From a checkpoint of a small transformer trained on Wikipedia: vocabulary 32768.
Each number is 500 + 50 x the weight over its row's rms, rounded and kept within 0 to 999. Layers, rows and columns count from 0. Numbers have three digits each. The size before them is the row's rms in percent of the matrix's.

# up: layer 13 MLP up, 1536x384, rms 0.0848, rows 223-322, columns 192-255
# down: layer 13 MLP down (transposed), 1536x384, rms 0.0877, rows 223-322, columns 192-255
up223 101:533521448466495528455485508513553545500483423449574473489474701423574520500487430484533472583586596538462522459574458448468464491507559497499595477521503547494450532492529535544392514476433382
down223 094:522564408426475469498514479414515502477491421444473452508493558413568523526574411550570456536570486469536543508508422558554466438538505594481582539452494573471511456492533453565560407388506503
up224 102:440572567580537509443437543537475506526426501551595489446518554540415507498487519529508505570520431468531509492536458528513549606537565395548532520488494498507594484466557538468587492480520443
down224 105:540504528473445523545531477589480468529422519543509551544473544443494594474494464528503521500537488515573441587530433442496445479498536535434543582523542459521532503494501529519515561539522439
up225 095:474550532483483485432497493480543569608545466511512472537614416543566507515477468539494475516449590501515463588468463474562493488436460569650554573490551471431462531575478492460451475515494455
down225 105:460517432558553540615389546460552525510576484537530570496445524537479505476516518429530509513429505571480474486485522467406495458513513666384534509587509521552407472502468494401477489461470474
up226 100:516547397510535482434494462430489540564490560556493524553475551485433464522493575496452453486562540522606502442474545395480492594487485458553570427409577497465445621590505507531471532493424540
down226 119:500468505506481583465567429473511524483473443547449425631483494430632424494501514506529668463478518519507512524472457490629516471537474503510520588549503463493566527527491495524556460478457556
up227 104:534422532478513533502471491485474466500481497437480460502489492492560531458556492486525487507450553489497532429509513527484518453496508491530526480460545495502525466541403517420469499517588507
down227 104:494488389556526457502410518444460503456464536532443482463465531555541513454523443478507462485417471494522597400518402507512504564524544493600476462525564474503440447417498433530479507525503509
up228 102:640365591484546451477407486498551499520544476491478501523547516462451551541432482448546440504481504540417476601534536515473380541437478529510482586437443528473503511565497433477498504498530549
down228 110:488495502549485437483407494432513459566474469514532475419501572498433545371479509463473603435558553586485569511555531538424470510553482532490408489554468503506498503495518498455474561505478529
up229 101:555596505442501494516436494434353461564484537528490520517540584537529400487476496618498499438470490463498427443559513564474528545429477555520449537504476483384497517588480601466493458484553533
down229 091:477481444508499475534494455431564503427595497513471483513533504536381491534489493479436534599596396490573487490480456379545445462478509628536442502489534548596486453494611489554532530465573469
up230 106:657556551401508444504474490532508480516510490593553501521485527516470519480529520442483475435621431509498412590571473422612509550465522440508550514578501525471511520444576538535359533495511487
down230 116:510522549429459467536574512534514513492496491507421461515580575515517474514520483458459569504454524549381462555307517475508533494410513454501498478500478561505539538551549460464501556498613511
up231 096:509509508444611561473618497385452584577535493495491488589458463451510414501413508436558569506565434388424509485523534438497473501463476445550470518455524540450398532505498508553585443544513523
down231 088:466435477601515499521534498440437464541506505518502447518484432573530524451348472488498530503458537403533537385543517526533543524438515434486452484463466483501484540422540425473546415438427559
up232 099:472529649456437488471562405491484565511464544424515508535522499531513515596420449396519470519550506530465574536545487480471536480487472445510512537517540513468460389510501511567425497483562488
down232 100:529500451502518574481493511534454492494344501429488561392463590539510487539473462490506515500409350422567500536604483494520520579551410566492480417430459528517461505467525479492429437533558536
up233 097:485541500516588431499582559459438498441481467491506562473522585629539501463501478491510480520506504588431486564450535567442449508570491424532492482575595483498479450461532530493430477458531427
down233 106:547483567492536564570462564520454517448503526516396468429484491511491452513544547413445478499446460437476467436512525454526506465445531560506388565550449454518477507541485465426471473493424544
up234 099:438502505479532495439315505469440482487470481589511464554425540540449520533472509512519440502509560501460513500540508472592565639508435476456501478536613445519573368419476474432405487488509498
down234 088:421372507431445469614542469496458430553530477546463425497493530446507503444563500478429548410501493443526554518517449424538521577468502462570528459490384475496543464464548553490468699570480518
up235 097:541493478557414449483480522590556397528426495466509506508475522517451588538462571588455513532434488490444493436476457537543540493435483517496447412400421534543506515526445398480477566489532497
down235 100:481474519476533565504551463472420565550446510471529474575485546456498429575509582493575540429624542531501494514455408475624515432505539486508443505593527476471533478383507560445468546430467567
up236 095:540425517480453519547549465424549478469472546514476575555565529479533507437431557357452531551471567449503449434517473519478525524474481477490564497489500449478587606575556501481537602497474397
down236 097:456513512470556473463509524444481535524515532495476491517479530475469480494457448536500478533468456536469494518562500515441441481490482507496462534536457435420479502499494468460531432437496522
up237 103:468453468509558429466487592472471537525435459583580510587470580540534595502503472521471437445558511481529455558601571536556511478403553443506419480537422457470486488562489526538477538542470542
down237 106:456411461572516495560471527549453576485494427513551503558471518597540515594529492493593432572509504429500533521556474498473448550453582457548494396512387520509509488423536565495439341463458479
up238 102:583494480517433534543536483495571491549507468462568480527480554544412527525444504543541548486582509514535499489554533494481570505524590609521619383467421484576471626483511476604483450487522466
down238 095:498410530517536441480481490534590464464521567491486573532420516489450566499471584461458557524499505545457544499516522490585558580628396483505415554488473544508504454625397542516478352471510573
up239 106:480434578517512511551577587436405610501463495424499530509449505452465499532496489391416469478542466486580495505494520462427508511458537498411459501472552533465594588505566564509479393559526487
down239 113:514458473450460503546548544550502571525511512513467450525528396374524518518558590569567504414493389531497443471463520560475524453610568497453465531520512543486423471411424445420559392401524565
up240 107:444440463524430439501493451343444503530476511469519562552467581348561533446481485475554533468521524504453492441522525456397507573463517457485470563438559556562426545530507521435530555487529473
down240 110:495556529511451543380550460451363479477473458496522542565602472539490541449507455364523498468516377490509536456522447499553543464455629375462494509491525401429556462474539508482493453461421516
up241 090:488567520500432497428490462507479560622452557535479543522465536380468504551595520526475536590490436517487561479467492453482377512406494490551471554483586420469498408498484485454492442530507495
down241 087:485483443549596530536486491497523470421556400528473504579468490530498509347504488491491437409515608480581419574440514530428568509477496454418520415444510480465534395498470553555508500472509487
up242 099:542508492484559515436509490460563523592505524520420444453501445498447457423540435410535489546431437538555570465559456463436446471498437505489479524481522493398506556474522407489485485466449510
down242 101:587522444545474427507484635479490498522452503474561468443466478604394488463522484414449535496517525483461450542510621475532590470445532528478510474429559406538438529472635433518469473504475462
up243 103:556458420551458463493424455404505558428479491457541500529493525455519511528486528608515484500506553492459467471481501544507541604517479492467507434445473518486547439480453503460484314517488510
down243 096:524492484550509497436492541485444474511590384484463516414502451500480476473558470531487431447462516454488517483457549438479489517449509483516514466491433516437476562532509445516516229416497424
up244 092:523538538475579491480547463438572605502401543489457536534491584503536490573531536571465341457502435511523466495436537507425505520525503503482500530586367560410552540436557475559505504502517506
down244 101:537574490486430582516463506486515539528553451537524523523499450521440516531474519562534550594557506449472524531475563461451526485467457513464512502497535480524495572464526483477494451511497557
up245 097:472512541472502483548585528428485492533520538545535533500520559463516490533516507500469435488538505513488518494502426475507380624514572506556473472435604489426462541469484423544511458537492479
down245 099:370452576481462464590430445463579433497455502512502491433465469466398511374544479511450447471454524582461509501548508421493540479483462492564512480554475482508476545506508467498506318486560508
up246 106:564596414489520441549504317465553584405468474523457475552532396538487483428437558544478536491538519425576555474477509464469523481593587521459516602487403509553519482490492538405476462555413436
down246 107:568387489512523464453580473475526488520501424550464534429506471553513472517434440550458447494530519483508468446455517482594507483530493550457493489501559526544531505390491519513523506491486447
up247 100:499466431534498582542599585511463408495418487548479466497475480493572505530502452457476469544549506476535492555496542499481436509468544500495494515614549509505507536489541554519514460517547502
down247 106:472455495536590595536514538596509478545443482498474511582459495393438526511502490517478601439519607458462514542522533493478610504526533441490510504436411523466487536489457567559465395478537476
up248 100:556548560462496535522482483486427513449458486413528503466461602499494525572574522568524451516556509589416634546418534476578484516412510407477535518562436516481612509480608476498505374539549537
down248 089:500569545508509474540434561539408425423483425508499465517514462498545438549458433552517487501520483565490498572462495499568507471486454495525488442447525666471501487449531514540496510560445455
up249 103:413472536453414511499560474451535617548445482417533486559495481511468502489504433442545560452557518396604394450486527544586514507586510503484560498410431517471520485495562447482416460415538551
down249 106:425527514400502464470513483539471491526538581413498601436517433454519508529442462496541405445434468481468541509447449483422486423503426490426334506443555407503505544470526448426433532506499544
up250 093:540526478514618442489454502375507477578524550433502494492561514561519474550562430472463518597573505601472440539463438533511560530479433524496586427328530433588442468480584491574523487386593571
down250 093:489510462534391575485480463598478588446548419545545521516510445405546448533478512578452509443420594465533464485554480459490457462512513508501471538500442496445549553514545497518449476545415428
up251 103:419492455480508510527514513483457458466533436450416433511416546610482539507477528405393474528537506578527519522455480481490508448586460439552460614415489505527484416502551460439535475471468564
down251 098:520514570523469466561483490541496490498479519537519437432537414504508497481462478513545482510491430455499490622472485517478402509436609552492408361541471470580557505485475567510466448502475507
up252 092:496540496561492451540468438558575510437463537501500497419499491496482525476520481542513556513443532497457529530542514560475460518426569451508546483460480501544567551536536562465469494469548526
down252 085:418532532539480501505515498486423423532511434523522509460437477540529506485528451538436431553520504463528532493444455494516506542508447422528451484476486524518471452512467465536529621481500524
up253 108:499489488562457543450517532451447602483482457552473490486572424480427400501506470497380433528442484600582464516552553595543498532535498596483508547518449480465600483572561494512543478517480452
down253 114:394522454475357494473500591574472476524493471438551503473500550461457462463461492531402508513495519503522479458502511522523507443391400589569510646478480464591489432541501512457511416491450460
up254 099:534459530584513442466466531554533537507437541510440476509438533540463514456512516537530403526478427487474500510448527487453519487399385499539511422444467511475512476486486561559530624479539493
down254 090:437508461455567601559523480449505510403483517491602512499621548484484463494529419523481462548477422525523509478469427437572484466467538549483532541492471474547444468557491426528480602569425556
up255 113:526526487533520514508566444410494547513542492457480610462458490481543532486438431452526463458634491449519461504512490496480545478502505408573546514569522546432503495543478576472535458557528490
down255 111:513496529581481480615457512522495434409578530537490441432559473512450500524493533513528539501485504490487537522408501510529502554481636527473523505483434592475501512532428466462527345501486568
up256 106:496448524471582477456535600544457542479573440516454544528535506581384455440488476548551485550496412453542435472559442559431482533472520564499614481484535523504435543519555513588427555487554515
down256 106:567507477481525412512497503448434521539471559525490530490506571455437485488478438510531536478448573526434468559453431502484472491464601494550388505485525453570564505523530497462486803540519536
up257 105:551452528501570502516581515402528578524505487473547429555521500536541583553530465469511368516530444589480545558446584563484481559501491480542559441522439416552556540475513498484473614529472548
down257 120:489566431470499448528459504552445488521457542496447578557430449443623387462497502450482479510431512525515516591541470476393525533480525517488533452560512400493552488415503427494479622507487578
up258 103:552550535558466533484418388492532504585534517514445447414570513538499541517531481445499553589482515426476488519488447597447486506483529490502508498550498565506615486523526564597509477484516561
down258 101:486546536524531446473482500501483493446491533444593531508504535388483442470594516510506482434522476490477470515471459496488472509409521495423456435524475523491471585527499592599503549509449434
up259 102:530533432470517413538564496537534450413456484468525489560427564520490513497567440553511534498489544527479519497516562473460496545584500532492554517458446572548532525610473526424453511480522562
down259 103:521499525469510633521555499510493516494521427459498477484486445469473456426478587488494515507497480429439511523503499495499472482458488531512437477480523571501492439469589483508477393564560491
up260 095:595493498527422524456486579499510510477545473508452418526522404490606448457530552540469454593493449520623551502610528437406468582479544493488419469483500460594528524496508409365464558553464474
down260 097:447512485530540501421542496498522587506477528523405510508548635550495561556511522508464453412615520586453514485498523480522414504502487491591566487496518618408560479442410433423479450507477510
up261 098:483505520506489517579483428486484420529521469493521434537560513532449426521521403476451473515531485492427428471436505511461521499414522424557449410540518507453463526513480471492516484495508425
down261 100:470558421505511458465565514589516526429407485532453507467552586537493488473524565441469597470518508575401522439550445562468550436555439483446438471420442450544489425511546466533480309539502436
up262 101:522434516524437503514497562533465491573470490511458505539467552578542435458574436472496436475618499538488409543496447477452421509443606499487526495507504486435492500536554452491541525492470495
down262 110:449533510548472415506502547485496459467511420498504422438578444391445483477488476490476550565576541555451427501591483477498518555420503487464608564473558523589356527491461505459476406465448464
up263 101:552595535498535522494524470496585539565420470505529489552444495495518452481494468500592481531562500452567558445466562463506433453506599437488532467510556493492490537496541538481506431580492520
down263 099:465515462458576455486519494511511462515496552541461491535415476425553541556513551460506421388449578432541469544507525489586527510476527419397455544396438523430576625449488510478398351519507477
up264 101:484500536643533521435472476491585532478457448492428513439386522507523518354476475471482625501573504561556527480510534326509496506466453474402454404550436495517539587539501483497606490494513383
down264 102:425486482461457434468396506414477540546417448454462487524548501443541504475551493562458444573494456461577426633453556616563498493498540535473533464550517520505654529556499516480543393500543421
up265 096:548478434482562464476520490564569504573461518458519505611559446552483548437520552532564478501491534474547483484423580511499494534438508498480516516444442533387523497622595514496454573463440522
down265 097:562471447516504508529405444459440495516489476516481412545525503372457506446502413530475513471531488524400488499576496554480493441509520555552534517484524521555508521495481451535494743408516501
up266 108:474598476515461512481466494486532491640448462467507504481460520450430444538552590407564506526548461451466524568457494441548469553393516431535539538515441532508465521470580486513494501491515442
down266 100:481520462490611475464484480449529519487562512428486497395565477457519490466477440563523497446523533551534514497604481520457450546506441502488517465542535416459522406451576516551495535449489512
up267 099:540462577382504540546446498446553535509455547526502418495492464489394509389544529491494400448463492434516517432444524535584455490458568514427473554563521502486491427443520513462436506416554485
down267 100:471481466481509442542490500450400548472482482492523483524563481496431482522477551495457419491493543496467513493427477481434497402526503426447450444561521503475581477400495515555649450501502495
up268 092:483457524462528527476546565446485509562509426486505580532519472568515458479519522442482455491492553579563544413432460468397476470492594476472588535463525494454543456414478629506430586471488500
down268 098:548531488516508512524529567460498461524452535514489576427517489511598504435443529484560527471550374491478557517506459505492531447552409577531429523478452489505423485487487493492562515412490431
up269 096:550514507501517483467527452489515514607409515559579344487537493433539514473451523418522463416536605525463568488558476506422471449555554546481510484457405517484556549486475522543562480527500421
down269 093:423508522493453547440463497496545526481515529523424510533442453442486552338565463441532489496394572523502515439461486534491508466434478474585605429483522421421497508474443508560584643445500431
up270 106:428545510537494570463505412478497490503527489541450525492328518505539539450562515544487442561481485483590489493463599499422488541411506447560588547537518428424516518405472444530546528479515556
down270 103:488513558553531516638527570504500515498447481521603490509432457478470524512509466517494542478513383448442480454507442470482452505518508553504492470435484469522503447543506505475523585552579545
up271 100:523529445490474502482495544577526562499562445435539493585536530475477499532479488556542503488530455559521505550399482484602537496458520581524588462593506524439402493534427507582470557506478508
down271 107:503446510546373426479403552475495495457523499533433538495479575526520467515527463429526513493517507553460491539512420429579560544461556536488526488509553552608516475566552505493479450469504487
up272 103:523466388573567444448506532550504540526532542539382457549526489542443482561455397538548445519450541505473468449473496444487568507348530543466526487463378527517541416461511510542490486439629521
down272 120:368515617528485550458455504460484489495501418501541515469531478497459483473471561466516544492580463467507428404556493461546461494559487497502460499511504469449461520423396541518470512464469549
up273 098:549440505583520535478552468591498556559617501491432460423545513519406473494487507547494515420537508482436494431471517407520561476458465469509481451534568527522465471445502481518532510517515416
down273 097:446441494457553548514434414504503474466436473483538515588415446496555515475444521504488461528495508460511497509533462538451420499492480614451485493490533414529480564591523519553554489549476574
up274 109:528364465517449495462447488468416553533459534514491526481541483511522466521550509485413477406513468490439507459647492515422601461461472435466430470417522548533550517482523499549573531610423445
down274 114:513470500532520484513494536491536544480496489537507452494464426524564530600496528431519496563487468447523510497451502530398484517468454471463499444598388465500468535500432462480471522414496606
up275 096:521414577481404511489463490492369456530533387539506524376515579496480494534524487503455427565595465547523614524524553484499529485589456507573473583449459422627499501529504617427488437518535499
down275 096:526536490569506512507487479470578543565541455493489444445410464516477543415618549568558598430500473502443519441521395461540522425481539458488512497434458596435505369522507429560554537417455506
up276 098:575390511573503497425502524596480547464596580440503514563577563493523556487450544496550586496494512576463491494494487468430485497511616448492509570378482566606398494521470626515426480553424468
down276 101:517551554489524441447513522431606533569430538454529588394467504410446514419571538410520519433481433512508461438408399542465512489487513482489489448574470585509558437496523477553486556467535345
up277 097:493407509542534483536458563513494485498527471511436497501496546513462554441524385497479500415499580507531394581434572552518518519577503490497415522537408457524503499403439519595510504525424491
down277 108:455497466496535464486474569523548430527489545498534496430486450545439459558494511512526496466432604573400519432390482555504504393541395484520430502484526512524456429504474517526497474555524412
up278 106:545466534616467421531524446419400439542409441550493445509491507480528546603519519438515559545554441463459632509457550501443499465411431518527496419532488431534550565508505499386507497518384520
down278 115:498491539520493459512520505461401514429472545544492369520501507474555436452609543521474501484580441495468484557512347506450581408352502566527475385524464579500551470582474646534457383493467581
up279 108:569534460480439529512601512463512470495566457509511568439512501447463459397515469429573507456510587548389528504485568592444498564562498539438431578526487526515456525509536451563555531565593497
down279 107:523565484515499594490445372486450530465475491539447475477499454519354480428544503420485478560521497543515631499453503496474523490567520393529527550481463533572494463533543507433472602440540509
up280 097:520461534415484446417539527527540536487530527423498522602502501484525561457485534526482493555494539471509544524451513415537521455478521496474467454616564505506534438484556616577496490493512389
down280 104:532566494552409465468509396497461360491480449544441553404528526443450484515490478543546493449541441441525457506475477440483440462361498449501485551538495484594386487489532505462494527536489531
up281 111:435530513497498467472531453586515489482532495450550522467529520557586475475527400501480462472558510496489523518566471396474446557476503466444557441474471442544543430379475502475459456442519552
down281 111:534507543409473457442437433501588555481538512469526642534485512466527452488460506333449488409546480459441546485518478402483483486537541490525546510541541469502493422430636420473534655433532477
up282 096:646535538539471470503535463571537573505472490465538448562472492441502437551602556430481561618445568495450493425542502526467536538552485559492438416505560415520536423511537479447492512548448476
down282 098:405382535528586466452515444546502413552494463524487510508545439531504491463464418507431409464479533450504447412472468524479523532436474378510496492424495433468451468517492460452528465504524513
up283 106:420533544469573541533486513538504452533423467459511559558463433496495467489549560438364436547543539458442521467534490491449521484480484405572543499477584572491540504507451444487502423391440505
down283 105:504469514491487514479429488505550496395458509528550533479533507455468541505519475508506494568440569591524497439500475531554440523507479506504486543490427449500528534587493517511515272527507511
up284 102:543464453476476585394526415524447508428505519557448571562465567485488484449520502542495538390444553454452481430450454446517540509523467480440412453526428503531468563484558461513563441568622516
down284 108:557525472455492513521525556515485534524553564501525453412501435488474522521549496438588517431509564483491557464540441516484472573467538545497558558437429531509506508482553427473477253534421531
up285 102:556492418577555564472532463532537468534442499526593555503507631491467508559443503469498446472535462529544450485551535488398468472526464599577489509459421486474487573554514518485460506508472553
down285 099:507439423456528481485440465468511535522500435417509494519471420526496483486488497460489549484415519545504456513596496518447509565496449517429529397469535506527582554499517465525514444477577502
up286 106:463558442538492540491504468477493409475491412454596548462508533486373534476483525489553469415497464601487458524534450622593371484476572396466549422600569481581469496555549508425479509524514547
down286 107:545559603487460356484465560504537501533514404425477438297541490425514477514483485449502441500474566509572543538565533611512547444482537561441535488600511498524462428404566517499450644551564448
up287 106:553462545468507466514518495484554426530503512532504445480450518476458514459465558439427563469604542542541438551498580457490410521513518541508487456561485570427468473500555546520486487661468496
down287 112:404506509531437501529574429507505654471582552472552535557468416428502506485515494578488531440499583519474476501449444440605550465517518518565459484424556534536519515487529461506499488497461397
up288 098:430450435542586531540457470491474570433538501497533540478554557461450514475497503515492518400578508573527489505528518493533444508495469495441570477449503492478541557535551563563459524534496394
down288 086:628530527464407524450533486500454475453463464463427537518471557450508514520477462583460521525381442414441490464409485493489558433491503502486469522505508502469434480450463419498518626500530598
up289 093:455573498590528541580394514494417461492570457448496525504491465464496518560513387462486530508512519583388497556477574492533500466548507597543508515532483508572513477462482539472497481506486472
down289 086:536501519495416464493615508533481503484518461539477400498580458479482507555439479484446486597476412453494484436471537551440526535530423463559537417449429544508494480452562498520460488424508470
up290 098:429503578598433480466502437512508418533559436510485479541607512512432495462527425455502576464444525574549451514495532432453549539496485483497495483537488591517446492521497539472520538477517526
down290 107:514497540368539510494485614499563502489505557443542475513622484586545492596496599545534548562446433467526513394400490417454474458519444507528562551545493405573473495535462463469477572544482560
up291 092:456468536439516414456624475556517483566453471472400509626520545587463457511545509432535513418495502549476465416433464619510406531421516517430476555530472458502475522517561438489566501546565543
down291 099:512482519515491497583542560469481517565569537507447551396551500464427413497461531463445536464567518495498529550576596352497548495604565483575552524552475496475492504548419490516465350504449466
up292 095:583501581449547546557524573440536570520542443456444554518545553499459456580504577505583422501439499309524520417497479521467530516392463439462461460493554400574486511447575503555438450499545499
down292 102:506453505528547526528373484434524417564561542487512538521466508480468428480601485530515497451498555485502472511504491469505594547443525446547486543575513494505533483482454477406503398568554402
up293 096:463499476466538417485471598441524495542558574482520487432496571558413477518573421527528508425545560590528525420401450452592457462506564541512457484472510472492534525491448541486504586481472502
down293 091:573557455517477462571465529503471437490502470472530489450499473536473544555501472544415526562522531533454575500693549568448505403576469512456513409499475497460428512531487513527541747484484409
up294 102:541477577459375441462465483390454477528465490564498467498457465527486439599503416537555457411472465567430511448574566471437498501428383521493519459475576402602464460504499454484506497533427450
down294 101:415475550539502535511515470440471431536473425422497430386467468514438560459490504454552502505501439471518452366466549420513526587385513538545541538495533437505507556487505488627528592543515564
up295 105:440530498633579534587442479496570493510469508341471488436436527545584486466567492442506492495506544509553552512530544495559478473470608490486524530548506566510433500583500546449582495495564473
down295 109:427465447498438385464543460499557512423521386471481587487555435575492582635536549524466508461509550474449481506487454428532433451544452484488440440448520562477556464540389439512651504455563411
up296 098:473538448510471580386499510481496619501519531492484473582526486451545483529559543496527554533465530451396498582507428466473460400444490459545505511494509466521443419521472481510493493473506514
down296 090:613527499538461480528496484500475479551506509527504376509515457484512574407534510539468438601514614446442511419474536508521519508442489415469524482483412499445512424505498498524497506459594466
up297 097:549419476526442504453469478510488438451495523462511560512495421497487590500425515404521552499499544550486475478543479526469506546465526455449523539539534469499383493492518499545553417519525381
down297 096:447511473462429512529471519489560508450536475515506450540443462510519547555488499594501619503501512407528494448457505573594468546505487476522484556485462500380451511522421465431516394488493491
up298 100:473473488454486387506441454459554522490503523502452495555496576526418451488458511555520545448518522496579555456503462445481551571417471510448545509414511442457509467493442457504469474455572508
down298 098:558526494405567464516439496605482451548499535554418452521518554504461517560463535439559501552478415599556506498457484586562487509525523613562537489528513560538542490437528489532524602509432521
up299 100:410503506537501498537513558456450617587524540582533593537521520513502457507545494581501479451502467515529466486502492503444481556502543442448486484465445489526456512487522435518473449596504435
down299 086:471510478488472497521472539402471532537534529531531525530504478500563455562481515503563537533392504506501455486399445483553498558411615459494512529495498564512516554489479492532476307540450512
up300 106:439531503497492428548565468529546518470497484609451496449561435459455452595471466488461581499528510519454428542534370494486540512448495489557584492468432563521544428504425517530639518527480412
down300 100:548525464501442495458514553453459466523455377495488451475510479422492481539398496509434495415428527561578535522525446604504455503554427453504524502479477537434470486419615571545557491502444469
up301 097:497508427532526494486452518490504519487401508477476424463437461589501604464501404456539462431401490518472525514555525447441412489430391518405535524451504482533469535526455416485500584577427447
down301 098:460476471523502504472544503482457453533468484478500527445557518443480520531538492490583500483537424548423496435468486489513448487581489529530501460520548529448539493528466433463534908488469540
up302 098:574577482522523530481519469541570629456453474497516485466411536483451550540508537578446500466395466519482455520506443507455513486345520530522448534518569457472507514415497428528486541532490450
down302 093:452402507557464495465580527443490472511583535515582525443556466436505383598484472391533408523565494511454538494466459491508647534588512549451516439391425475584507543549534516425396504554427538
up303 093:547450502617568460502592504524457599540502412529508547585576474558437440398552530559495420506466507552530445488447444539561346500514594543423491598468466500534484628392535488469498520531530569
down303 089:531495495420463496443476502450511474463533530481536471434386517503480529502473463502449470479531479439430493522587507468427538445474477446570549494486454509448531438475539463479531500501414468
up304 117:486572568475452469490491431466478472489520561442544479534522477452593526454517521456508485527462467516579514529520502531434537499485507528470528540478424420504546492439453517542414500482554553
down304 118:465555466497463487423585408506541499493511537447504509523518548478499478439487558502496545466481460576617526513529520544381533459502469468541491538524512482352530576438468476493473474521523549
up305 096:502531563499610519500536325556564523619503467462551525486592527476436454517456494488465503503442457592558487471524550485445539484446506524490511498542519508410446476492502450508504487463489492
down305 099:456517566472448484537470500355556534422525468415483416435507444464484501512437462520551518496540463511540441427483598587474495461448411498473575421472551492505456496451438506489572501536601586
up306 098:494466474502445492468462597568558522538483523501456466529424566540497532436494545580467500476444511468601595500469427528605542652509450498526499526546474481490548458483494576569547507580499483
down306 092:489592461504533440493612512528474557526488523493499516433583467444492416548529506484592414561447529435464497507497515439423504465457519462538479545549518485461444497496422438470421412492460487
up307 098:508570561528526563600532510513408556415534464581483481462444421522414481424515408534522433470416392345476517583550400485451431537503534509556436442546511495451497434469447443504475465524577560
down307 090:424482421459471428384544549451449498525448619490488473582503527539628506533485398486421500534547533489536548443491543335541467558410529494494395492489475508554506453533498571536545593490434504
up308 097:404553437495484551505434471549465522499541455488438535556469510575540501542522473472508406465549447480497633470527468491452459456508484476525519383548477427539539563454595407478503500403504414
down308 097:478493499522489507508469469466509448560559486472412547457508506465514402537490516466433561521475423481487425485425469508423501527487426462458510491432406559433522482543451606468521481498479488
up309 095:523428501549506445620455401506571503487526438470433454465466456565449460485500390486494479508426483488527550471526442525494455536488466574512499517500577431405428507546625407382501478526551489
down309 096:560549518413532506486542530482478525500449482586482559499400469526474517492549525485493484464484376560509469612418539480514497473455372543491475547512540557498418486453518473439442433394505413
up310 102:454449651592469464539529569499567506499500559528474426571560528534540517557468471549421496403523464458449498461476554409393520466542502409506524522508472579518511540472437563492418536497449405
down310 107:554507499577452479497482492522508575405437436531476414578481562539530481587445430496516464498483500533480504516457460523521465521467460526526551478525459420468401588425468481436619480538492458
up311 106:600579460485480529543478435522333510542527436519550497416538497500373505579533486493482510488512486473444542456543509522507465546526478566485410513591531479445453529515529475480507534556530516
down311 106:458541519455534448558497423519521433522533438538532421483476567484458480548472497522454461420448496544514464506437520496480475607520415548513407529554441518498507489530469455458492466450536474
up312 105:436378544457430563484459531596544486463503511533389487397463484449530491542501591534467477511522511548501490419497555576506500467515471489493471529491519458437545614585564513541504476521488528
down312 123:449571368314561541565455459391467490502475471485489473469390474530511408500554489482508455532489515566500453473545507531542434520570471488422473506539482495492492537658465486481544475492445529
up313 107:438452494502382490438469545520509559590514534470470456505595495474467403554520540411472473486530412490435507573495548499446480562461503484460497498476477470474518484467484421525589453508519474
down313 106:470475534511485434565495469585428491560554517475415553571567503569490456528573506580380510474509501546449485519511429459449450396542449453492526514468372530507446463577496457437469305566469480
up314 100:505536460513474525416502449488513502568491546462412479428433551461413583520486409573484524442512547549579512513585524455490472541511507459503621483432480512481432522461414515625478566550375472
down314 106:445631529498456504531522569487558458585519475481556545548418497492428585484485456456544486446524520597576552499528432497626414425485466528485526511455529501480570486439500521493502670520425458
up315 105:473553587484453498494495518406480545469508490546464589480428495483582507507487407584463454622558539529506488433571457584498557552472486484454570572537482459510590546603429501462632499508503436
down315 097:473549565468489476553555558550493522558382404550531479427537486350490509479501439572518545535461543460507530434503507453520504530500483471454468470449482501520472420471468477483479498555544501
up316 098:513468569442489469549471498493484551480604357516520442563513527579521526450507573503478562473431501497537405531510588529427415464461532497480449470504536534476517604476553592508479523524467527
down316 090:485489466496527454521539534406470349505471541488546535525413488460518578550436456556404452572505539506505523503475488545483543635485383446469537535473419414513479494498539501492514778511416502
up317 103:539461566493444611450523548504493537423461540506414441497544562496493517492506519387488483548509458605450456526446583564524528534421442479464447504376461412501497579486428513487541499555445558
down317 106:415428483490449490464500536475541543491488568458486508500482452473466532556454586479561441463587508480498425614437498529554523503623562550536541517564517499479575506515500532494500627397506403
up318 107:548544493600486407492438532512496393553437420424445465516517584532467556510406529499489424429454500475475613399528457516520430596492537547561533447492404519582440494487457510432469576436453500
down318 099:553487522471592570620378486494485505438516544463520496553507462497527480581484475459494441484528501488451417427389532463536477600499544543432504472503463491472474412498527504457512350558461517
up319 098:586562567641538451681407486553569521455475476629505501526465485491536473419545491558488528523476468417494557413506443500487488510552475436423488484446496471507554497496444480521463492504422463
down319 086:398478510417424492478480478484500432571645495560433478501499533455517486593513419548437478458551550432516461468551536459486509476465488493462507530589460477490508465485494482562536567509520564
up320 101:544441433462478525403452542503433538517556545419511484535500487498511562456436432516486530403478510537492623491505585467481589497469449540492506437538549587441472562480609557494496487443468481
down320 105:492495530546512434521553534494539539588502432358518532480462402423496474530541442407486502509451546474449456441486448569569522556524486499479445565479519487459522512435559454455488508559443459
up321 101:525540566515547492520403500536486474546427392550567422507495492496458506425547510532484516521572609505472500474425477587482540571599525573447460449494521464457453467414588437441463476405478483
down321 097:453451456363490504446477493515526467528488524449439563457514575520494522564514460593467562299465534538587441508553577512603544505461518510466505461546505523493435378473458551505541485471525561
up322 095:531467528463547518459435455365489560513419495485530546500547611469508475529510462465431559406537528530448521513437483481560364450429605430543533463463518523464501541507581458465436583506557508
down322 102:495487504550635456494523500465524497480512662543474532527504521522445494407540441531499463472471498534452509534537508501561522467481499509497521472538606408535454450421477470522552461508491490